config = dict(
    init_std_up=0.0141,
    optimizer='muon',
    steps=7386,
)
Each number is 50 + 12 x the weight over its row's rms, rounded and kept within 0 to 99. Layers, rows and columns count from 0. The size before them is the row's rms in percent of the matrix's.

# layer 7 MLP up, 320x128, rms 0.271, rows 0-25, columns 0-127
101:38 48 38 56 49 51 43 65 46 44 51 40 51 56 53 36 36 28 60 47 52 43 41 21 53 32 56 47 40 58 51 44 35 52 60 53 62 48 35 42 70 50 13 67 45 49 41 42 49 30 46 73 47 60 53 60 39 79 51 46 73 36 77 55 47 56 66 58 52 36 24 47 45 51 49 43 44 52 66 77 56 50 50 45 44 43 73 55 51 40 49 63 44 71 37 62 64 60 45 38 62 56 68 43 70 47 57 42 44 37 42 37 64 43 36 71 58 62 55 38 43 48 36 67 61 54 51 33
095:40 50 33 58 51 30 49 50 42 44 39 40 56 48 54 37 48 52 57 28 45 61 44 55 47 61 40 60 35 61 45 42 52 43 27 56 65 63 36 43 60 63 53 50 41 49 49 50 45 41 38 59 50 51 63 53 73 39 50 50 38 49 28 49 29 38 51 62 55 42 61 40 56 60 47 54 39 43 58 36 12 41 51 51 70 52 49 32 39 54 70 66 25 32 78 52 34 68 60 52 71 30 56 53 37 22 46 56 47 58 67 36 37 43 43 63 75 58 56 44 48 54 31 57 57 60 66 73
110:58 29 42 36 69 54 61 61 63 24 65 49 70 37 61 39 64 44 54 40 56 43 42 61 43 46 45 35 55 37 26 68 64 54 70 36 60 56 51 34 47 71 55 55 37 42 40 68 37 44 52 39 58 70 53 64 38 44 63 44 56 85 70 51 48 69 49 59 57 43 40 54 57 52 67 45 52 48 42 48 59 58 57 68 58 60 38 73 66 47 57 43 50 69 34 46 58 34 63 42 48 69 49 45 57 63 65 44 50 48 48 35 51 40 73 36 59 39 47 41 67 50 41 48 41 41 63 20
109:48 47 48 48 54 50 40 72 41 61 72 39 66 66 50 50 52 50 47 67 40 42 46 44 64 41 58 48 55 20 61 67 73 42 53 52 73 65 72 50 71 51 50 59 38 58 46 46 69 61 40 49 49 27 73 44 52 57 76 52 53 67 40 63 59 63 55 43 55 47 64 46 37 22 55 64 53 36 42 71 22 52 47 32 45 66 57 25 49 44 59 48 51 57 45 42 37 45 84 46 50 59 47 37 22 63 43 48 42 42 56 53 58 44 56 58 59 61 30 42 61 46 55 58 51 49 52 49
088:50 51 53 61 51 60 45 60 39 55 51 21 60 53 34 64 41 63 49 49 64 57 35 41 60 58 65 47 57 75 70 46 60 65 46 43 47 46 45 50 43 62 56 53 62 45 50 39 32 68 44 30 57 65 40 72 51 44 65 39 55 26 46 66 30 36 39 69 38 42 28 49 74 40 54 74 47 28 47 40 48 45 65 47 40 37 43 58 74 64 53 53 67 56 51 47 33 45 51 54 57 67 63 61 62 45 60 61 43 52 80 60 39 39 53 37 59 60 58 47 34 32 55 32 34 58 54 37
113:40 48 64 39 63 47 50 69 53 37 65 71 55 48 57 51 64 63 35 38 35 45 65 60 39 34 50 31 47 30 37 43 62 53 50 67 46 68 39 65 57 34 48 45 46 39 31 46 58 46 57 53 54 35 55 54 53 56 47 35 52 42 36 52 34 61 76 60 54 36 64 45 29 53 41 51 54 47 71 45 62 65 43 38 38 49 42 68 59 69 30 28 59 44 44 57 49 59 75 46 25 50 53 69 56 61 47 44 72 76 46 48 50 31 52 44 65 42 26 52 81 57 34 53 47 53 58 58
101:52 74 55 48 37 49 31 45 54 40 55 32 27 43 47 47 53 59 63 36 54 61 60 45 49 43 61 69 63 39 40 45 46 24 28 40 67 22 67 59 38 40 37 54 57 45 24 45 54 65 50 65 47 46 61 63 53 27 55 39 63 42 54 44 58 51 47 49 46 17 49 53 58 44 53 70 54 67 46 58 39 55 49 51 16 44 39 44 43 48 66 61 56 45 37 48 43 48 51 31 42 42 66 42 36 58 29 55 53 60 52 77 58 49 48 29 34 75 44 32 36 57 55 50 37 44 43 43
104:57 64 24 43 46 49 39 38 47 30 74 45 66 54 47 71 49 64 27 53 39 73 52 39 21 60 63 52 25 42 58 52 76 41 53 53 48 62 34 25 44 76 49 47 53 48 44 58 29 44 64 33 40 55 53 49 67 29 59 55 54 53 43 45 72 52 22 44 36 51 33 54 53 47 58 43 54 50 64 49 64 42 37 54 66 59 55 61 52 51 49 39 40 57 54 57 39 36 53 56 32 64 45 67 59 32 34 46 49 55 23 54 55 53 57 54 57 46 54 47 41 49 48 35 40 68 41 31
104:53 36 32 63 61 46 36 59 45 73 74 50 54 41 62 43 50 70 54 54 43 48 64 63 45 46 44 24 67 43 43 27 75 43 37 55 52 64 49 58 42 59 41 27 42 44 65 60 57 50 34 58 73 48 50 50 53 56 38 75 43 42 31 43 23 53 63 61 43 40 66 49 48 33 28 47 40 50 42 44 15 42 53 36 42 50 54 54 44 47 42 51 33 50 61 40 63 54 42 63 60 49 36 26 54 56 39 46 37 52 49 56 48 57 54 70 65 59 47 55 53 35 48 51 68 44 53 82
097:46 46 61 47 33 55 50 40 56 27 52 56 49 57 23 53 43 53 47 60 44 44 43 47 90 60 66 64 43 36 39 47 65 56 56 52 46 44 39 72 48 41 57 43 59 62 40 65 36 42 56 39 35 54 41 45 53 64 48 72 74 72 34 54 53 33 59 49 49 41 69 34 42 57 52 50 29 39 41 37 65 51 67 49 60 40 48 62 37 44 91 47 51 56 58 61 36 56 63 48 45 56 42 42 46 46 43 46 46 54 56 25 41 49 64 33 23 28 64 51 34 34 47 49 58 40 61 55
093:46 47 59 42 59 56 44 42 31 59 69 31 43 63 27 40 43 63 61 71 23 70 59 38 44 52 36 48 19 40 45 33 54 62 40 42 55 39 39 49 61 55 59 65 53 52 54 48 49 50 53 36 41 62 45 50 56 61 63 47 46 59 58 43 62 49 39 50 59 43 60 26 41 84 59 65 35 30 56 40 52 48 58 68 58 44 38 26 64 54 55 45 53 30 47 47 63 44 71 54 66 36 42 50 72 33 58 51 43 40 71 62 60 67 63 48 57 47 64 46 50 71 47 44 51 47 73 66
098:60 46 44 51 57 52 44 51 36 62 59 46 51 57 52 74 51 66 42 30 46 52 59 62 52 63 60 34 49 52 77 62 49 59 63 64 72 68 33 24 58 55 53 52 50 53 59 55 16 35 53 42 43 45 54 28 29 69 60 46 50 53 65 55 60 49 60 45 74 63 39 55 45 59 25 74 47 50 49 27 42 42 50 48 53 34 28 59 60 42 59 72 40 75 45 42 57 34 30 58 43 37 52 72 53 49 35 49 62 42 49 59 50 61 64 42 53 63 39 62 56 38 35 65 54 45 52 57
111:45 65 22 70 60 78 49 55 31 54 61 43 53 65 59 46 50 51 56 53 36 44 35 47 51 52 55 65 42 54 51 44 53 37 57 42 36 41 39 37 64 55 75 31 62 43 56 45 54 73 33 54 57 34 34 62 60 50 53 30 46 50 67 55 37 35 50 39 38 68 31 62 43 59 31 59 82 57 49 44 40 49 48 30 25 50 37 38 39 50 42 47 53 49 47 63 49 29 46 73 60 71 44 57 69 49 65 45 43 41 59 45 46 63 63 26 71 32 57 50 54 51 36 45 48 63 42 41
096:37 40 34 60 45 46 64 50 29 29 37 65 69 36 53 47 43 40 63 39 57 42 58 73 22 56 32 47 46 44 49 49 63 58 57 53 54 37 55 50 76 41 51 42 42 51 40 54 42 63 46 55 54 60 42 58 53 59 57 48 50 62 51 60 35 41 53 48 36 48 35 46 72 51 16 30 52 52 78 51 52 38 61 59 36 61 69 68 40 49 55 60 53 47 31 36 67 46 28 48 48 54 48 42 63 60 48 58 63 26 72 43 51 42 38 43 26 50 64 28 40 60 47 60 75 45 43 32
098:25 61 62 43 47 42 37 42 44 46 49 59 37 45 57 38 59 41 52 75 79 59 61 46 44 55 44 48 60 46 38 37 58 54 30 38 43 41 56 30 29 30 49 33 36 40 41 58 38 40 54 32 48 43 45 46 47 27 59 53 44 40 47 57 52 21 35 36 56 51 51 37 55 39 40 60 46 30 57 43 34 45 44 38 45 55 47 42 43 28 55 53 46 39 49 22 39 59 51 44 57 39 55 29 57 41 33 49 48 50 46 43 52 50 52 26 55 44 49 86 52 26 67 14 57 45 54 50
094:19 18 44 54 52 68 43 52 54 55 60 42 69 60 39 38 52 41 48 46 56 36 48 59 45 40 62 35 37 49 50 69 71 46 31 60 54 13 48 73 61 47 41 26 35 49 34 41 60 46 62 59 50 61 32 32 39 39 68 68 59 44 45 43 49 57 49 56 47 65 63 77 73 39 40 50 57 44 57 28 40 38 56 45 51 38 50 39 52 50 50 54 54 43 32 59 40 59 30 64 66 44 42 54 64 51 62 41 53 32 60 34 55 50 33 48 47 64 46 45 66 43 52 42 55 55 41 33
100:36 48 46 38 61 47 53 49 27 52 56 67 45 68 47 73 41 64 24 56 61 66 41 58 36 59 32 48 41 70 36 44 47 68 40 60 65 49 58 51 35 42 37 35 43 78 48 88 49 58 49 55 31 35 64 38 68 36 39 57 71 54 49 41 43 45 62 59 53 44 42 36 66 62 48 38 60 33 39 50 63 63 37 55 52 38 49 43 53 45 58 70 34 53 46 34 39 54 39 37 73 40 62 64 62 52 43 49 42 60 65 38 49 65 58 46 37 50 62 46 46 58 67 45 70 49 39 42
095:21 65 58 37 47 42 45 52 47 65 60 40 74 25 51 28 57 70 53 58 42 52 54 43 56 47 48 19 49 62 49 54 51 44 45 65 67 67 51 44 36 50 66 51 66 52 66 47 53 58 50 33 55 72 58 55 59 69 45 53 33 64 58 57 42 57 46 66 38 60 43 60 49 39 38 54 50 39 56 40 53 25 55 44 67 65 58 50 58 48 73 46 29 63 58 31 52 35 91 48 33 63 53 47 55 45 43 40 37 29 35 63 46 34 38 55 61 51 53 53 44 42 53 40 42 69 59 45
096:33 65 60 56 37 47 60 63 39 50 58 37 50 35 54 39 59 56 53 27 48 56 82 46 41 40 29 25 26 41 42 41 48 50 54 37 49 59 34 39 69 35 65 45 18 68 54 68 37 50 40 60 41 40 52 49 49 57 49 69 39 33 56 45 66 57 57 64 46 45 49 70 56 54 54 55 56 40 42 49 40 46 42 64 59 56 52 58 46 48 53 42 60 27 53 46 51 62 58 65 37 50 22 52 55 69 66 28 36 38 50 30 52 60 47 48 55 50 68 43 39 45 32 75 37 58 62 69
100:56 56 33 26 40 45 48 47 44 29 33 49 39 71 26 47 46 60 57 59 68 72 55 45 53 80 44 48 52 40 65 34 58 33 48 40 50 61 40 14 64 49 42 48 61 49 55 59 88 64 64 56 37 60 42 50 46 47 47 50 41 48 49 67 48 60 48 43 46 49 34 69 62 44 40 38 32 47 32 80 27 46 26 54 54 46 44 36 41 43 50 33 42 52 48 64 53 62 40 46 61 68 51 46 62 35 57 45 58 49 49 32 40 67 47 53 39 45 58 54 38 45 54 54 58 53 37 66
083:36 54 69 42 39 68 55 88 53 52 70 42 55 36 61 32 54 43 59 56 71 43 56 49 46 61 46 43 36 44 52 34 54 51 43 20 53 55 55 49 52 50 42 31 47 48 46 51 63 49 27 33 54 53 50 41 67 47 36 67 54 41 45 62 30 56 44 60 40 48 54 63 56 41 35 61 31 52 64 63 49 33 36 25 33 45 58 58 43 34 61 72 52 46 64 41 46 40 70 58 73 52 34 46 59 52 70 65 53 68 49 65 56 31 48 40 41 50 54 34 42 34 44 21 43 36 57 44
093:36 53 39 43 34 28 73 43 48 62 60 52 35 43 68 59 57 58 45 54 48 60 54 48 46 56 63 41 68 32 40 58 46 66 53 49 50 51 61 42 64 30 37 67 55 65 43 68 48 58 33 66 57 54 46 55 63 43 46 37 53 72 59 51 66 48 56 49 55 16 35 41 46 64 67 35 42 39 60 84 35 54 55 59 35 45 53 57 41 64 66 44 39 32 48 40 63 47 37 49 47 34 41 61 66 56 62 32 49 68 72 27 45 64 43 60 29 23 45 45 44 51 57 39 36 46 51 45
102:56 67 44 42 59 52 22 35 28 58 64 43 47 31 74 58 32 35 61 51 35 51 18 54 60 59 32 54 49 55 70 44 40 53 62 54 57 45 20 42 37 63 62 40 59 47 47 52 68 54 60 66 48 71 50 47 57 48 44 58 35 54 52 50 23 54 50 40 62 79 41 55 54 40 62 55 58 53 37 42 43 50 55 54 57 28 59 43 75 42 46 40 27 31 46 40 46 62 67 73 59 34 52 41 30 67 56 56 41 39 53 52 57 56 45 43 53 72 37 41 51 58 41 59 52 52 60 51
103:34 68 69 27 43 69 39 27 74 42 53 44 41 44 33 36 21 43 50 51 61 59 50 54 47 71 43 59 77 60 31 54 51 57 45 56 62 56 56 48 56 42 44 54 47 36 49 31 35 68 42 57 57 39 54 66 38 50 56 47 49 48 33 64 56 63 37 69 39 65 51 29 40 48 65 37 32 38 45 52 41 57 50 55 46 72 47 60 53 58 49 44 53 44 42 55 40 53 42 40 52 43 41 72 58 38 43 44 60 54 18 46 43 77 60 45 50 72 38 62 36 70 55 47 56 34 35 34
103:56 66 50 30 65 56 29 37 63 52 26 51 58 35 49 71 63 35 70 48 30 36 55 66 31 67 60 57 37 38 72 39 39 60 51 39 56 50 42 46 71 78 57 40 64 59 52 59 38 34 72 46 66 51 38 48 44 40 41 53 54 36 53 53 37 66 64 41 57 63 30 50 57 47 31 39 55 42 63 53 57 60 34 49 51 45 34 42 50 49 41 62 41 44 51 43 74 40 31 47 67 57 39 63 49 55 35 57 45 44 69 40 52 48 83 59 58 51 64 60 55 47 61 31 52 41 45 43
112:42 50 33 65 51 34 45 48 47 42 55 35 55 71 69 37 54 54 48 38 30 61 60 30 58 49 48 67 33 44 40 45 48 67 57 49 47 56 39 48 39 23 68 49 35 60 56 63 35 34 67 68 53 61 58 36 54 46 42 35 63 63 58 56 58 54 58 64 36 66 37 56 44 46 57 41 44 45 76 54 64 44 37 51 38 41 46 62 45 52 42 54 58 28 58 24 63 57 45 45 49 50 57 70 43 35 53 36 20 63 51 75 52 63 53 75 79 59 56 74 48 54 43 68 48 40 52 49